Weights of a small GPT-style language model, trained from scratch on English Wikipedia.
Architecture: rotary positions, attention and MLP in parallel.
Each number is 200 + 30 x the weight over its row's rms, rounded and kept within 0 to 999. Layers, rows and columns count from 0. The size before them is the row's rms in percent of the matrix's.

# up: layer 4 MLP up, 1024x256, rms 0.143, rows 761-787, columns 0-127
# down: layer 4 MLP down (transposed), 1024x256, rms 0.124, rows 761-787, columns 0-127
up761,090,184,203,198,188,209,203,237,164,190,201,191,177,171,175,127,169,200,155,197,177,218,166,199,188,155,202,189,220,172,224,235,185,162,218,244,157,153,248,200,210,204,213,126,210,180,244,163,184,218,249,216,182,230,196,242,181,169,218,184,158,203,217,231,209,196,216,214,228,215,171,185,159,172,213,203,194,243,198,241,239,219,206,248,218,209,215,226,250,130,210,159,197,240,198,212,184,241,199,182,172,191,249,214,188,204,231,231,166,158,181,263,185,250,198,223,194,215,197,185,173,170,256,207,223,242,194,205,211
down761,098,199,168,195,214,192,184,187,195,185,194,212,176,229,192,189,182,222,220,167,192,218,254,240,213,204,158,192,241,248,182,234,204,240,158,187,197,180,211,181,188,161,242,126,216,208,237,224,194,133,193,220,195,211,148,194,154,142,238,227,201,198,177,151,225,173,177,151,208,190,226,214,190,230,262,202,227,249,220,208,208,198,268,176,189,160,188,255,222,127,128,153,246,201,211,251,216,206,150,226,177,232,206,178,180,201,195,205,217,207,191,224,193,193,189,202,243,150,130,184,209,177,187,173,207,202,157,249,171
up762,118,200,151,240,239,232,234,144,248,225,182,156,192,195,226,221,202,162,179,184,202,248,240,237,139,202,223,207,224,201,203,218,150,218,203,205,191,234,180,203,232,182,228,196,184,170,194,148,158,203,174,201,211,200,138,133,205,208,176,154,185,240,174,190,225,237,189,209,212,205,208,197,194,159,250,159,152,194,166,182,201,170,202,203,229,218,195,195,207,133,176,188,182,198,184,175,164,180,207,233,216,176,247,199,182,183,201,202,236,153,194,179,158,269,183,277,211,250,171,221,227,237,208,177,200,151,217,202,184
down762,114,183,186,213,202,214,119,211,250,177,215,169,227,195,207,206,212,212,234,114,187,237,217,192,180,219,200,185,217,232,193,128,186,216,166,205,221,190,183,206,201,193,199,190,138,168,174,185,204,190,180,197,161,219,200,209,168,265,225,223,261,219,181,230,172,150,224,275,196,182,224,215,205,136,188,209,187,199,213,130,188,198,192,179,246,213,217,162,247,248,250,199,218,143,227,213,180,189,204,203,158,214,252,231,214,174,188,187,283,173,204,189,175,197,188,231,230,216,207,181,150,192,214,187,193,255,209,172,244
up763,106,186,195,227,170,171,232,262,224,197,226,227,169,204,198,221,198,196,196,233,228,190,242,267,155,220,245,195,241,211,230,135,228,177,197,181,220,223,206,219,158,182,210,255,192,240,218,215,203,193,206,221,183,182,189,157,194,219,217,205,220,213,190,149,150,175,179,199,224,241,224,168,205,234,228,190,212,208,229,196,234,172,183,124,276,175,213,239,188,196,135,170,185,184,170,202,201,198,179,252,195,147,204,196,240,206,146,163,218,195,202,225,260,175,179,189,207,216,158,210,147,169,232,182,167,208,173,255,162
down763,094,202,171,183,190,181,193,230,229,189,229,244,185,164,260,168,184,153,195,174,200,189,224,142,243,176,220,186,215,149,184,229,211,215,202,178,180,177,186,172,211,231,151,185,209,242,208,199,174,153,212,173,194,214,191,131,181,180,171,217,189,204,214,163,163,169,249,216,178,221,187,252,211,215,219,166,211,151,197,203,287,241,205,155,161,143,174,221,129,194,195,156,212,229,198,244,198,245,189,247,183,177,186,185,197,147,178,289,215,234,202,179,252,162,212,232,163,189,218,211,232,203,166,211,182,195,227,185,219
up764,108,161,177,213,195,238,239,216,162,192,228,172,216,196,215,168,208,247,199,208,174,158,145,208,201,183,202,151,167,220,237,235,200,177,182,208,204,221,151,233,202,179,187,155,192,216,186,152,246,232,158,170,230,242,183,208,252,209,209,257,189,155,232,205,170,162,200,212,196,230,143,186,230,264,179,211,216,199,216,199,226,183,154,224,181,211,228,211,172,237,200,171,201,204,189,226,250,203,243,194,225,170,169,182,164,183,196,193,132,179,192,243,213,202,214,204,139,239,214,186,254,157,159,189,160,220,220,186,171
down764,100,232,278,228,175,175,231,183,199,202,229,188,219,166,160,165,173,137,205,136,226,224,199,245,194,166,234,161,205,226,214,195,199,194,250,223,226,178,221,194,210,247,189,231,198,193,203,214,186,168,202,165,188,162,206,199,192,199,164,108,262,220,203,147,200,243,220,186,184,217,237,210,196,189,206,168,194,154,179,162,205,236,189,221,166,162,202,194,218,103,243,210,223,226,193,172,186,212,191,245,230,168,213,229,206,209,203,226,154,259,238,200,189,229,149,227,224,233,192,208,204,214,236,199,233,162,220,148,171
up765,098,201,227,255,240,215,236,230,196,180,219,189,217,240,165,183,192,171,222,238,204,229,174,168,152,256,190,219,164,209,204,263,177,225,215,201,164,175,264,158,196,188,199,221,138,215,178,223,175,212,224,198,170,263,204,167,202,171,194,199,194,188,202,177,197,265,193,184,195,264,191,238,175,151,200,222,221,196,245,159,212,237,130,187,134,239,206,202,202,218,258,147,226,174,181,177,265,193,197,227,214,113,159,207,221,205,227,177,208,193,112,164,205,209,240,176,211,183,176,196,201,211,214,191,187,187,236,243,196
down765,100,194,154,135,273,198,211,197,190,199,120,214,173,185,213,163,232,161,150,143,164,197,195,219,199,155,173,235,233,205,247,227,218,160,171,192,242,195,185,173,200,235,207,184,212,177,166,164,209,179,204,249,207,226,209,192,162,192,211,225,248,193,183,156,213,196,168,204,212,225,198,162,185,216,184,226,175,213,142,229,251,182,227,188,213,228,198,201,221,205,128,180,178,184,168,202,181,171,166,162,220,210,235,207,177,173,153,173,249,204,223,274,233,150,132,210,187,205,148,211,234,205,217,250,228,163,166,200,208
up766,090,208,160,199,157,254,248,194,192,176,220,175,188,186,236,202,197,173,276,182,205,193,260,250,167,205,230,235,188,218,167,212,169,225,135,210,177,161,209,197,192,171,172,252,216,229,208,229,192,180,231,239,178,238,198,188,187,214,223,138,164,181,221,212,209,192,187,213,210,203,152,207,251,208,219,206,230,191,207,146,192,184,225,159,183,231,165,215,132,226,185,144,202,204,269,197,250,201,276,187,225,159,203,160,166,240,198,186,178,212,185,205,246,210,251,197,246,225,199,144,198,201,231,155,156,221,201,190,228
down766,092,226,152,144,154,158,141,247,206,238,219,187,197,243,196,192,210,175,217,183,207,204,137,169,218,177,168,220,171,236,219,222,193,187,255,234,183,229,172,211,225,199,205,214,233,242,190,196,178,143,218,159,183,232,138,203,204,196,138,220,188,225,206,176,157,179,248,177,134,177,225,198,188,192,181,282,175,181,198,274,164,211,202,233,255,158,248,165,209,210,218,192,196,231,180,192,151,189,187,194,190,185,200,260,217,155,197,191,215,196,187,244,156,181,207,215,202,199,222,265,193,198,214,218,208,158,152,175,190
up767,092,226,183,217,241,218,186,177,197,222,246,120,179,212,217,218,253,158,214,205,176,199,213,181,242,234,234,177,302,186,214,182,172,203,174,260,197,202,160,201,183,242,218,222,192,170,182,217,179,192,203,174,207,184,158,176,175,157,200,282,248,158,190,213,211,150,208,240,197,208,210,165,258,160,253,218,218,191,194,215,159,181,149,245,210,174,201,217,179,161,189,134,211,238,218,226,233,197,205,213,224,141,136,230,179,168,210,163,209,183,175,189,156,166,251,228,164,210,211,202,181,169,219,216,226,217,189,193,218
down767,094,259,232,230,183,139,244,201,177,208,197,232,215,170,236,197,196,165,240,177,147,170,216,242,175,178,179,255,161,189,192,218,184,211,194,202,150,219,194,138,171,212,223,246,223,281,191,198,238,218,218,212,224,234,192,217,227,221,177,142,176,193,171,240,174,188,207,229,148,161,171,184,186,215,206,140,181,224,217,193,184,199,202,207,231,172,211,119,172,242,200,172,179,126,224,187,219,175,146,210,160,247,199,221,144,238,201,157,186,224,200,215,225,222,208,175,190,209,212,206,203,220,206,197,184,202,226,212,199
up768,100,181,110,238,155,265,239,197,218,221,182,151,142,169,187,192,237,176,243,195,194,262,202,173,207,216,132,146,207,195,197,192,181,261,203,181,227,228,240,235,168,222,222,185,205,237,167,226,223,243,203,210,218,171,210,182,197,228,208,215,203,229,209,180,203,194,224,221,226,181,209,193,272,192,191,171,184,203,218,196,214,207,176,181,204,237,228,239,169,219,213,195,244,192,225,202,203,211,193,142,194,194,194,206,158,176,188,204,123,222,205,267,211,234,276,246,133,165,190,250,193,220,214,197,203,221,223,238,210
down768,101,168,178,215,171,212,172,217,197,184,191,198,195,179,188,196,245,212,179,256,175,156,228,215,166,177,222,195,162,236,194,224,205,221,148,238,202,150,235,190,179,193,229,169,205,213,183,224,228,236,184,234,205,189,210,196,232,188,212,172,179,224,204,224,179,187,148,213,192,209,231,198,218,185,166,185,224,183,193,188,221,216,170,202,162,244,216,194,153,182,208,184,208,251,205,152,274,218,209,124,161,228,180,166,199,150,172,219,197,210,224,200,225,251,188,231,217,177,235,247,240,235,157,204,218,196,243,208,172
up769,104,204,239,193,211,220,215,195,238,198,215,189,183,192,169,249,208,197,189,198,236,251,173,205,165,149,210,222,197,222,251,225,230,221,178,251,194,248,224,233,207,200,175,247,177,163,193,203,193,262,203,216,184,254,139,177,191,230,164,184,175,139,181,176,215,199,198,243,216,198,190,170,240,164,224,174,206,189,192,126,166,255,213,231,180,217,212,174,242,248,162,196,198,183,194,230,152,174,204,181,204,212,214,249,178,200,240,219,216,173,189,176,184,188,199,225,155,236,142,197,135,193,153,249,210,127,164,233,223
down769,105,217,153,199,255,183,225,235,205,114,163,186,163,181,199,222,171,198,196,182,170,203,201,192,244,229,249,168,219,148,213,218,202,216,148,247,210,192,224,191,201,217,220,204,223,167,177,184,213,187,216,207,199,175,237,126,170,209,185,219,165,238,164,202,212,219,231,240,171,192,217,196,191,186,181,143,218,181,248,172,122,173,240,207,174,241,167,219,201,196,176,218,180,203,199,205,183,197,171,182,195,159,243,228,214,161,200,246,141,172,209,191,200,192,212,222,176,175,207,202,206,176,194,196,216,149,203,240,207
up770,097,202,206,204,239,178,177,219,185,212,207,181,231,127,247,181,220,205,208,161,148,173,218,173,176,209,182,178,234,188,214,253,202,197,183,179,158,234,252,186,158,167,154,190,199,224,251,171,163,191,197,190,225,210,189,196,229,229,226,192,198,236,164,250,187,181,230,147,189,249,148,230,213,206,168,179,208,163,183,243,205,226,195,208,172,210,191,247,211,234,179,241,191,226,163,162,200,185,281,216,205,106,191,158,187,177,191,234,171,210,164,235,201,228,185,196,183,179,198,167,200,155,201,238,183,192,279,182,175
down770,100,207,226,222,158,223,190,206,175,219,129,250,193,207,171,180,198,222,200,195,202,167,201,192,193,181,157,191,227,179,234,209,176,211,176,268,179,222,173,253,170,194,195,200,212,250,199,254,205,254,179,187,225,185,246,228,205,212,216,137,204,169,184,188,227,228,184,241,206,172,210,198,191,198,187,203,180,195,211,208,235,198,154,219,223,197,233,202,175,288,243,202,212,206,170,162,143,205,178,184,238,199,209,184,226,177,174,204,222,207,197,267,259,182,156,210,207,192,176,173,194,223,165,195,176,219,190,246,294
up771,098,128,187,212,239,177,233,213,239,179,196,159,209,222,178,195,196,212,156,167,164,204,201,176,222,242,188,180,173,217,169,181,217,235,157,162,224,210,221,216,217,199,235,155,136,131,204,196,196,221,225,186,171,210,197,257,258,172,231,171,152,236,200,177,194,233,212,266,165,195,190,185,199,186,236,201,186,188,149,229,172,253,206,224,178,154,112,151,190,289,193,199,197,160,203,230,183,183,187,132,191,161,189,190,196,183,269,148,218,198,145,199,264,253,136,206,288,206,172,226,211,239,226,245,228,200,193,189,224
down771,098,210,220,179,168,196,214,214,213,196,192,241,180,203,195,213,221,174,210,217,230,160,223,223,236,166,202,212,219,153,246,202,215,152,236,200,153,276,218,141,185,255,225,224,191,183,189,163,192,139,218,219,199,205,182,216,176,191,202,202,254,208,176,200,240,208,202,190,235,192,193,149,168,218,223,172,156,218,181,207,195,168,215,182,200,167,167,194,223,224,198,193,174,166,209,219,235,135,187,188,183,282,114,202,259,213,178,183,200,180,181,156,235,239,149,254,210,230,179,209,189,242,206,233,260,193,206,206,205
up772,090,203,225,150,219,214,202,222,212,209,169,229,171,206,231,236,217,201,232,188,217,166,133,188,220,215,206,194,122,226,209,211,217,244,265,189,171,214,197,191,203,108,174,212,181,222,202,228,248,226,137,186,175,258,199,187,224,242,246,172,179,160,234,221,198,156,189,176,194,184,223,209,196,222,239,187,172,149,187,222,199,251,259,193,161,227,136,205,223,193,204,192,206,220,217,225,183,183,205,186,235,268,219,180,226,199,169,156,205,222,227,205,182,216,199,209,209,234,173,165,211,156,249,185,189,209,201,194,231
down772,096,180,192,193,227,222,153,145,148,188,177,218,239,218,219,190,191,179,191,158,186,292,174,199,224,185,190,213,220,228,193,175,199,194,204,217,199,146,230,219,211,190,126,177,229,231,208,224,220,188,228,170,232,201,168,149,223,224,202,233,189,209,195,169,187,188,183,189,185,208,190,197,208,120,251,255,210,213,251,147,226,208,200,198,196,166,159,216,186,213,149,192,242,191,176,139,224,186,162,219,216,137,200,266,215,186,184,185,158,188,186,179,188,188,218,252,156,222,168,198,196,212,227,187,171,200,176,230,214
up773,092,200,245,212,196,174,185,214,219,176,166,222,191,148,195,214,179,98,227,210,242,222,225,233,201,179,189,138,158,187,203,243,192,167,192,260,145,163,252,173,211,190,214,212,248,194,207,262,191,187,243,211,183,156,218,189,174,146,134,207,213,222,189,184,214,208,233,222,197,214,222,200,243,206,281,245,205,212,167,215,147,176,215,231,230,222,185,236,245,135,169,208,205,171,210,222,168,199,188,229,216,188,204,188,215,161,225,176,152,234,167,228,235,204,204,199,202,188,178,189,166,173,175,234,196,261,154,209,177
down773,095,153,127,176,239,185,212,231,217,219,204,166,212,276,201,179,215,227,224,179,179,237,222,188,202,183,197,254,196,213,212,152,186,197,187,160,246,213,169,234,186,253,182,140,200,204,156,268,251,223,151,178,193,220,177,139,236,210,222,196,188,166,190,181,192,210,221,216,157,200,224,209,173,256,147,224,238,204,251,259,241,212,178,256,176,203,169,209,173,219,221,180,226,172,186,128,189,157,182,223,201,233,225,216,197,257,216,272,194,177,198,252,161,203,202,219,206,204,159,181,247,232,249,216,256,194,214,191,238
up774,100,232,174,197,178,204,199,214,221,228,165,162,243,222,228,205,200,209,193,165,198,207,229,236,207,248,158,141,200,188,220,196,237,166,210,203,192,163,213,153,173,193,284,181,184,216,183,199,220,220,220,166,237,202,165,209,254,201,240,223,191,237,232,148,222,197,206,235,241,212,181,133,252,173,247,228,178,221,187,191,232,249,203,186,213,212,239,190,152,165,205,194,234,192,198,211,213,171,186,156,207,188,157,184,165,196,203,262,194,157,213,222,175,160,242,236,169,203,235,211,167,254,217,263,157,270,186,205,191
down774,097,205,224,219,218,179,194,219,208,195,269,207,198,130,260,162,161,186,216,183,187,173,191,190,193,224,207,202,213,197,159,161,193,227,210,228,231,168,216,207,224,200,183,214,185,176,224,182,185,154,183,244,241,187,202,151,221,188,190,191,191,136,183,269,192,246,181,144,143,207,176,220,240,181,218,221,233,166,215,219,162,119,240,206,220,194,181,167,241,210,206,196,188,165,211,175,217,167,230,204,198,230,220,236,165,200,160,240,180,210,210,194,220,219,189,183,209,158,187,208,183,170,213,151,233,139,238,175,194
up775,098,218,280,191,187,225,211,190,186,133,185,223,247,224,153,234,213,232,218,216,188,167,182,161,208,222,172,185,224,159,254,269,157,226,210,191,184,230,200,170,153,203,207,231,222,237,194,189,231,161,233,163,256,243,194,224,205,233,222,189,224,206,219,166,194,208,228,193,168,181,194,213,217,183,188,247,158,205,218,203,153,181,247,157,227,184,221,182,190,193,197,188,235,194,192,131,174,196,227,228,253,202,223,235,181,229,213,246,172,194,293,187,249,201,209,199,159,209,158,189,173,172,234,169,175,207,171,207,229
down775,098,169,167,214,228,182,222,221,157,148,181,182,208,167,279,202,179,109,211,200,152,215,213,182,248,233,176,189,197,291,225,227,220,168,144,160,210,194,208,155,219,207,152,179,172,193,163,181,222,161,166,218,207,174,200,231,201,201,239,242,228,150,196,204,200,238,183,250,153,226,228,185,168,169,219,152,202,218,230,228,196,197,222,214,170,183,205,245,167,177,133,226,235,197,211,199,232,201,207,168,167,178,230,236,215,143,246,194,223,250,177,174,184,228,184,227,225,156,238,210,245,234,149,166,202,170,170,183,160
up776,101,200,214,272,170,253,168,236,186,159,226,236,229,199,217,220,221,235,233,195,210,219,229,243,185,240,216,211,221,160,210,186,171,175,230,234,203,269,230,236,142,136,178,208,218,157,241,245,161,229,247,226,141,250,194,193,181,175,163,201,177,248,232,185,190,228,208,181,203,153,179,193,227,166,172,202,191,180,147,186,175,214,234,239,173,170,201,150,197,216,194,211,192,163,172,201,176,161,181,192,180,160,195,182,249,219,208,210,181,179,165,193,222,149,214,180,185,211,206,213,172,220,190,124,219,223,233,177,207
down776,100,207,205,236,168,200,218,235,206,176,217,167,154,205,146,171,207,178,165,196,198,161,141,225,203,195,172,151,172,159,254,177,202,211,281,232,214,211,168,211,261,153,236,236,195,184,206,264,163,202,166,238,180,233,158,223,191,198,247,167,211,213,176,165,181,205,224,139,161,230,189,244,218,148,175,195,170,144,164,203,176,199,250,206,201,212,195,212,187,175,220,207,168,173,183,193,245,223,247,191,141,232,217,159,195,172,185,229,188,238,262,157,185,183,178,215,275,169,187,171,213,171,239,183,237,180,227,130,221
up777,092,228,169,217,219,189,187,293,160,247,199,182,240,214,253,212,223,212,222,211,196,220,224,199,190,240,151,166,188,272,237,193,206,172,176,218,198,219,201,211,171,229,173,206,214,252,243,206,196,184,166,199,237,167,142,195,183,230,247,233,162,195,218,233,204,109,188,194,212,182,198,204,205,213,223,151,206,248,198,204,196,231,179,201,183,286,204,155,222,217,189,165,206,200,198,223,176,178,198,239,143,206,199,172,185,230,186,190,233,227,181,211,157,226,260,230,226,160,196,242,228,193,182,224,221,191,204,172,215
down777,091,137,199,220,222,230,221,182,196,177,185,204,204,216,166,188,240,212,220,229,212,208,184,218,179,203,210,190,195,248,201,171,169,196,160,189,251,257,194,188,200,186,229,185,173,166,153,182,219,195,191,228,204,226,152,199,178,149,155,152,227,241,235,190,214,244,220,160,153,212,158,177,176,216,213,193,209,149,211,163,187,223,224,240,185,239,179,222,231,197,204,203,236,215,206,186,169,192,194,230,167,221,216,211,210,209,203,176,238,237,201,183,182,225,248,220,255,151,175,180,189,206,249,195,232,253,219,189,232
up778,106,248,217,191,211,200,212,201,183,219,196,217,150,177,228,152,174,185,195,193,210,218,205,201,183,229,143,267,216,249,239,205,169,246,155,193,207,240,147,189,211,231,261,224,158,204,201,218,203,208,186,279,206,197,226,168,189,193,199,195,230,196,208,183,202,170,227,204,161,167,204,219,178,224,156,181,168,188,194,239,167,207,236,185,224,220,184,204,215,173,156,207,206,222,167,191,163,192,207,220,211,182,111,193,183,190,225,242,180,184,188,213,222,209,150,154,217,208,201,215,161,135,184,221,195,221,148,232,186
down778,101,179,179,138,218,188,206,236,248,241,199,233,228,222,157,223,180,241,172,190,247,194,266,213,256,194,192,201,225,196,186,183,165,234,207,209,214,185,218,221,184,192,240,192,224,180,226,184,185,250,227,232,184,189,190,207,178,239,157,203,260,187,186,200,187,176,151,163,204,148,217,161,209,217,185,241,211,194,201,162,227,228,211,151,249,212,181,209,219,240,138,192,190,171,181,245,187,215,212,199,159,232,192,197,206,163,212,171,232,210,137,162,207,155,251,258,186,199,177,97,223,187,177,179,183,164,232,186,164
up779,102,184,183,172,174,223,183,114,166,181,161,242,232,212,186,225,165,229,211,198,248,170,217,204,170,207,164,227,171,189,230,188,250,217,156,194,219,225,204,199,209,159,184,150,228,177,197,206,198,233,207,207,164,244,202,224,207,167,202,155,236,225,228,221,238,228,204,172,198,190,202,201,199,211,202,239,171,210,206,209,222,218,210,194,220,202,202,229,228,181,149,176,171,200,221,156,241,166,175,199,170,194,176,136,213,185,219,170,215,241,190,158,246,196,197,268,223,232,161,194,163,217,190,159,239,163,186,171,242
down779,108,236,209,190,152,232,212,193,185,219,197,223,225,217,193,165,184,187,245,211,203,216,218,141,224,189,219,199,201,191,175,203,220,163,208,152,190,212,159,176,216,228,204,154,186,167,200,144,184,209,257,157,221,202,186,191,249,180,197,148,225,200,198,222,202,190,225,253,163,184,180,214,170,187,186,223,203,185,240,227,236,177,174,156,139,181,196,227,186,221,263,156,193,232,234,241,203,214,172,258,159,161,253,209,157,218,271,184,191,220,225,176,251,182,224,178,150,239,202,193,170,185,189,252,205,203,198,229,264
up780,098,192,167,211,231,187,196,224,199,230,218,198,180,142,175,268,118,194,184,197,201,211,213,194,184,217,169,204,207,158,205,207,215,159,220,189,235,152,226,212,231,153,195,185,153,233,232,146,176,179,230,237,150,134,219,213,167,207,193,244,190,198,235,222,251,222,239,160,224,193,215,258,212,197,201,235,193,218,221,186,160,175,207,153,238,202,199,258,201,213,207,163,217,215,205,198,244,210,186,165,250,211,213,192,141,187,217,221,148,235,230,207,186,194,158,187,247,164,239,221,127,212,237,182,203,190,208,197,150
down780,096,169,290,158,144,186,157,208,198,186,191,201,182,253,177,220,161,237,201,152,190,200,175,187,223,212,199,146,216,231,210,143,283,170,172,185,244,158,228,184,218,193,167,202,198,183,167,198,212,244,242,164,240,165,166,213,197,165,210,227,150,217,188,235,187,193,187,185,173,147,150,217,179,203,195,174,187,179,214,168,181,234,171,199,224,231,201,172,206,217,181,242,177,225,221,226,127,170,187,139,199,172,199,233,167,148,195,179,198,195,240,231,185,186,243,193,202,224,208,184,212,202,141,257,223,174,212,219,256
up781,103,222,228,204,167,144,186,214,155,180,215,158,181,235,240,229,205,178,190,240,224,204,186,173,233,226,203,211,220,264,193,234,218,199,212,205,204,205,202,163,247,157,202,208,148,230,219,175,244,195,139,229,217,154,222,251,185,200,192,151,200,192,215,136,236,189,218,208,204,190,205,195,206,246,206,142,235,192,162,209,194,207,229,209,176,167,144,178,175,180,195,219,193,215,185,203,192,198,209,172,220,216,237,181,219,215,244,196,169,191,244,197,168,186,184,145,235,263,199,223,210,205,204,214,251,166,180,240,176
down781,110,217,195,146,164,181,181,187,210,177,200,207,218,257,170,198,221,161,227,164,229,179,199,212,183,146,201,214,198,242,214,192,233,207,196,193,152,214,184,217,206,195,163,190,204,205,196,207,257,178,190,188,201,215,160,156,226,183,209,222,221,246,251,187,214,152,194,203,146,174,212,197,179,162,214,238,155,228,140,148,219,161,146,194,203,209,182,180,178,192,243,181,217,203,219,177,196,206,154,179,211,217,220,200,179,218,190,180,216,161,223,224,179,223,136,184,216,204,275,166,194,183,99,144,228,189,183,201,133
up782,101,179,228,238,186,163,163,184,157,263,177,207,202,217,203,153,196,184,188,194,208,166,222,232,214,172,242,217,232,170,227,206,172,208,184,169,206,197,209,230,230,237,209,220,140,162,218,182,227,214,195,179,245,214,215,194,205,203,166,196,216,215,200,201,159,126,172,231,227,221,213,175,210,154,175,228,225,188,175,173,199,178,185,250,233,279,179,174,190,243,217,200,215,172,201,232,226,208,220,189,209,175,257,184,201,160,183,175,191,163,245,236,214,155,182,235,166,199,182,246,159,257,244,203,228,163,151,216,172
down782,082,197,163,182,159,198,233,167,215,114,237,185,223,241,202,237,205,190,196,205,152,238,168,158,197,240,179,187,228,221,192,208,233,160,181,152,200,170,192,159,161,191,203,168,229,217,151,150,202,170,220,195,157,192,206,215,183,165,219,172,148,181,207,169,228,244,194,169,184,195,187,272,139,198,222,173,217,246,228,209,232,191,145,189,167,182,222,214,205,163,184,171,207,217,203,202,150,194,184,187,159,173,179,218,217,197,195,199,144,239,186,174,219,184,234,178,192,182,212,121,204,119,146,164,189,268,241,175,194
up783,102,199,181,158,222,213,225,243,197,220,218,174,278,205,203,186,180,212,200,188,210,179,175,157,182,172,220,226,203,184,229,215,203,185,209,188,214,218,200,217,191,152,238,237,208,218,210,170,246,156,148,201,258,242,221,207,193,180,193,186,200,176,231,219,244,171,241,173,183,238,191,188,154,230,200,232,192,266,188,223,216,182,218,145,157,221,202,234,163,183,173,231,196,194,193,245,174,183,149,208,216,219,212,178,190,231,190,229,183,189,132,128,204,225,233,218,163,229,215,246,218,151,216,155,213,201,221,287,204
down783,099,183,194,219,225,221,229,219,214,195,206,195,159,239,200,231,211,243,179,193,226,209,221,225,162,248,235,189,233,224,159,220,249,183,180,185,199,260,221,166,148,187,233,167,166,169,236,200,145,238,195,239,153,258,126,146,208,235,226,189,201,142,239,174,128,183,198,251,167,191,216,203,218,222,179,146,200,159,164,190,155,221,219,187,268,152,181,170,222,228,232,225,187,176,175,197,217,179,224,210,195,206,235,233,168,226,254,195,241,199,220,197,243,171,183,184,235,198,229,213,213,148,194,164,196,190,194,191,173
up784,107,225,197,205,180,250,157,201,185,213,157,183,216,248,169,183,137,258,242,182,215,240,176,219,170,199,202,210,155,166,183,197,189,188,251,220,169,195,227,202,134,191,201,212,202,210,174,215,220,203,211,170,191,207,225,203,224,167,241,163,185,157,178,205,231,217,225,281,214,179,180,165,210,207,259,225,224,230,153,218,220,169,216,177,170,215,203,192,200,195,171,215,159,202,223,173,190,149,180,219,237,226,205,169,240,195,143,247,186,240,234,212,206,171,190,190,162,163,202,181,201,190,169,229,178,241,221,190,241
down784,101,165,264,214,212,198,226,191,198,195,224,188,242,192,253,224,182,228,168,214,193,212,149,207,129,258,171,178,263,188,184,181,181,207,249,195,190,254,185,221,182,199,176,173,227,176,192,197,203,193,173,164,186,197,200,196,204,162,243,168,231,181,172,190,179,180,216,192,221,246,207,181,202,199,175,250,218,167,172,196,217,180,206,165,194,160,150,214,185,201,193,178,216,248,219,131,193,148,211,232,198,210,241,241,147,250,203,214,164,201,196,177,229,222,189,214,188,219,232,200,252,159,203,208,230,166,213,215,235
up785,101,212,239,215,220,209,236,228,243,185,184,257,206,194,241,187,186,196,226,175,222,144,235,222,195,212,176,206,227,222,193,214,235,279,215,140,200,177,184,208,139,172,183,165,212,215,189,182,216,170,290,223,161,175,188,214,197,225,194,171,225,201,215,163,207,204,223,227,222,206,187,183,161,209,191,174,175,240,247,194,204,169,199,187,230,221,222,272,187,155,186,220,196,140,220,250,147,180,157,245,235,193,289,212,194,270,187,234,156,226,156,217,220,175,197,214,181,187,275,187,180,208,191,207,163,239,158,197,213
down785,096,206,230,162,170,225,172,234,180,205,199,208,118,212,182,240,195,209,186,235,147,205,182,175,177,207,161,201,204,213,237,132,228,181,158,271,182,187,210,220,218,265,203,185,231,198,221,219,196,198,203,178,208,178,157,166,174,233,206,190,275,181,218,225,262,185,182,225,233,224,228,197,159,214,169,203,176,183,209,185,175,203,225,197,231,215,196,153,214,231,200,207,241,187,188,143,235,202,203,159,215,214,201,186,193,180,171,177,219,232,204,141,222,227,175,139,198,176,165,146,160,230,193,218,190,239,237,211,300
up786,100,208,190,194,234,226,181,267,228,169,217,265,158,190,195,214,239,207,190,199,238,194,233,234,211,182,175,207,255,176,160,227,209,213,218,138,234,203,243,187,190,199,208,141,144,216,140,179,189,188,173,167,162,163,217,196,200,205,212,249,184,249,219,197,209,145,235,185,218,224,161,196,202,188,199,207,151,232,264,166,228,193,210,231,245,209,139,176,223,213,228,210,192,201,235,202,193,247,202,178,164,191,192,237,247,215,178,161,231,217,145,200,216,268,170,167,202,193,226,211,216,219,218,183,209,161,205,201,143
down786,104,229,209,140,211,184,177,200,212,211,170,162,202,200,224,205,163,200,261,204,159,125,228,205,156,195,214,271,144,221,256,194,249,232,212,208,185,173,283,203,232,156,187,210,172,197,193,188,149,197,190,205,242,237,209,223,239,208,210,171,256,216,168,189,198,250,196,187,182,210,255,240,229,172,198,205,206,140,144,219,212,184,223,217,249,167,240,124,139,157,212,201,213,253,179,184,254,204,234,236,200,186,169,217,170,133,210,230,178,220,204,198,178,188,215,242,198,198,215,195,246,175,202,168,196,230,186,243,227
up787,090,210,211,173,174,202,243,213,165,154,202,168,207,232,183,194,182,228,282,172,206,189,224,182,148,191,198,218,223,149,205,228,226,191,214,142,169,155,191,264,205,176,165,188,196,252,187,236,81,177,182,192,160,175,161,237,226,182,192,212,229,226,191,189,190,245,237,179,158,179,230,194,191,218,192,213,186,222,231,220,263,193,212,212,198,170,209,182,219,156,235,179,169,223,179,272,193,253,161,207,205,162,147,197,174,196,218,232,161,267,220,152,234,190,213,244,210,216,208,193,236,183,225,218,193,163,173,259,195
down787,091,198,201,220,166,240,166,235,240,292,211,231,199,173,188,230,169,146,182,266,175,224,170,222,161,172,219,206,215,178,168,193,189,212,166,228,198,204,191,156,214,201,228,273,183,173,216,221,298,243,183,206,229,224,234,206,213,190,250,233,246,206,210,158,191,238,192,219,202,186,204,221,206,194,240,240,168,242,189,164,215,210,222,234,169,221,174,185,178,228,192,194,221,202,205,201,175,222,217,198,204,204,159,196,216,222,234,217,165,157,181,188,190,224,205,213,211,207,203,189,157,211,216,93,173,166,250,179,172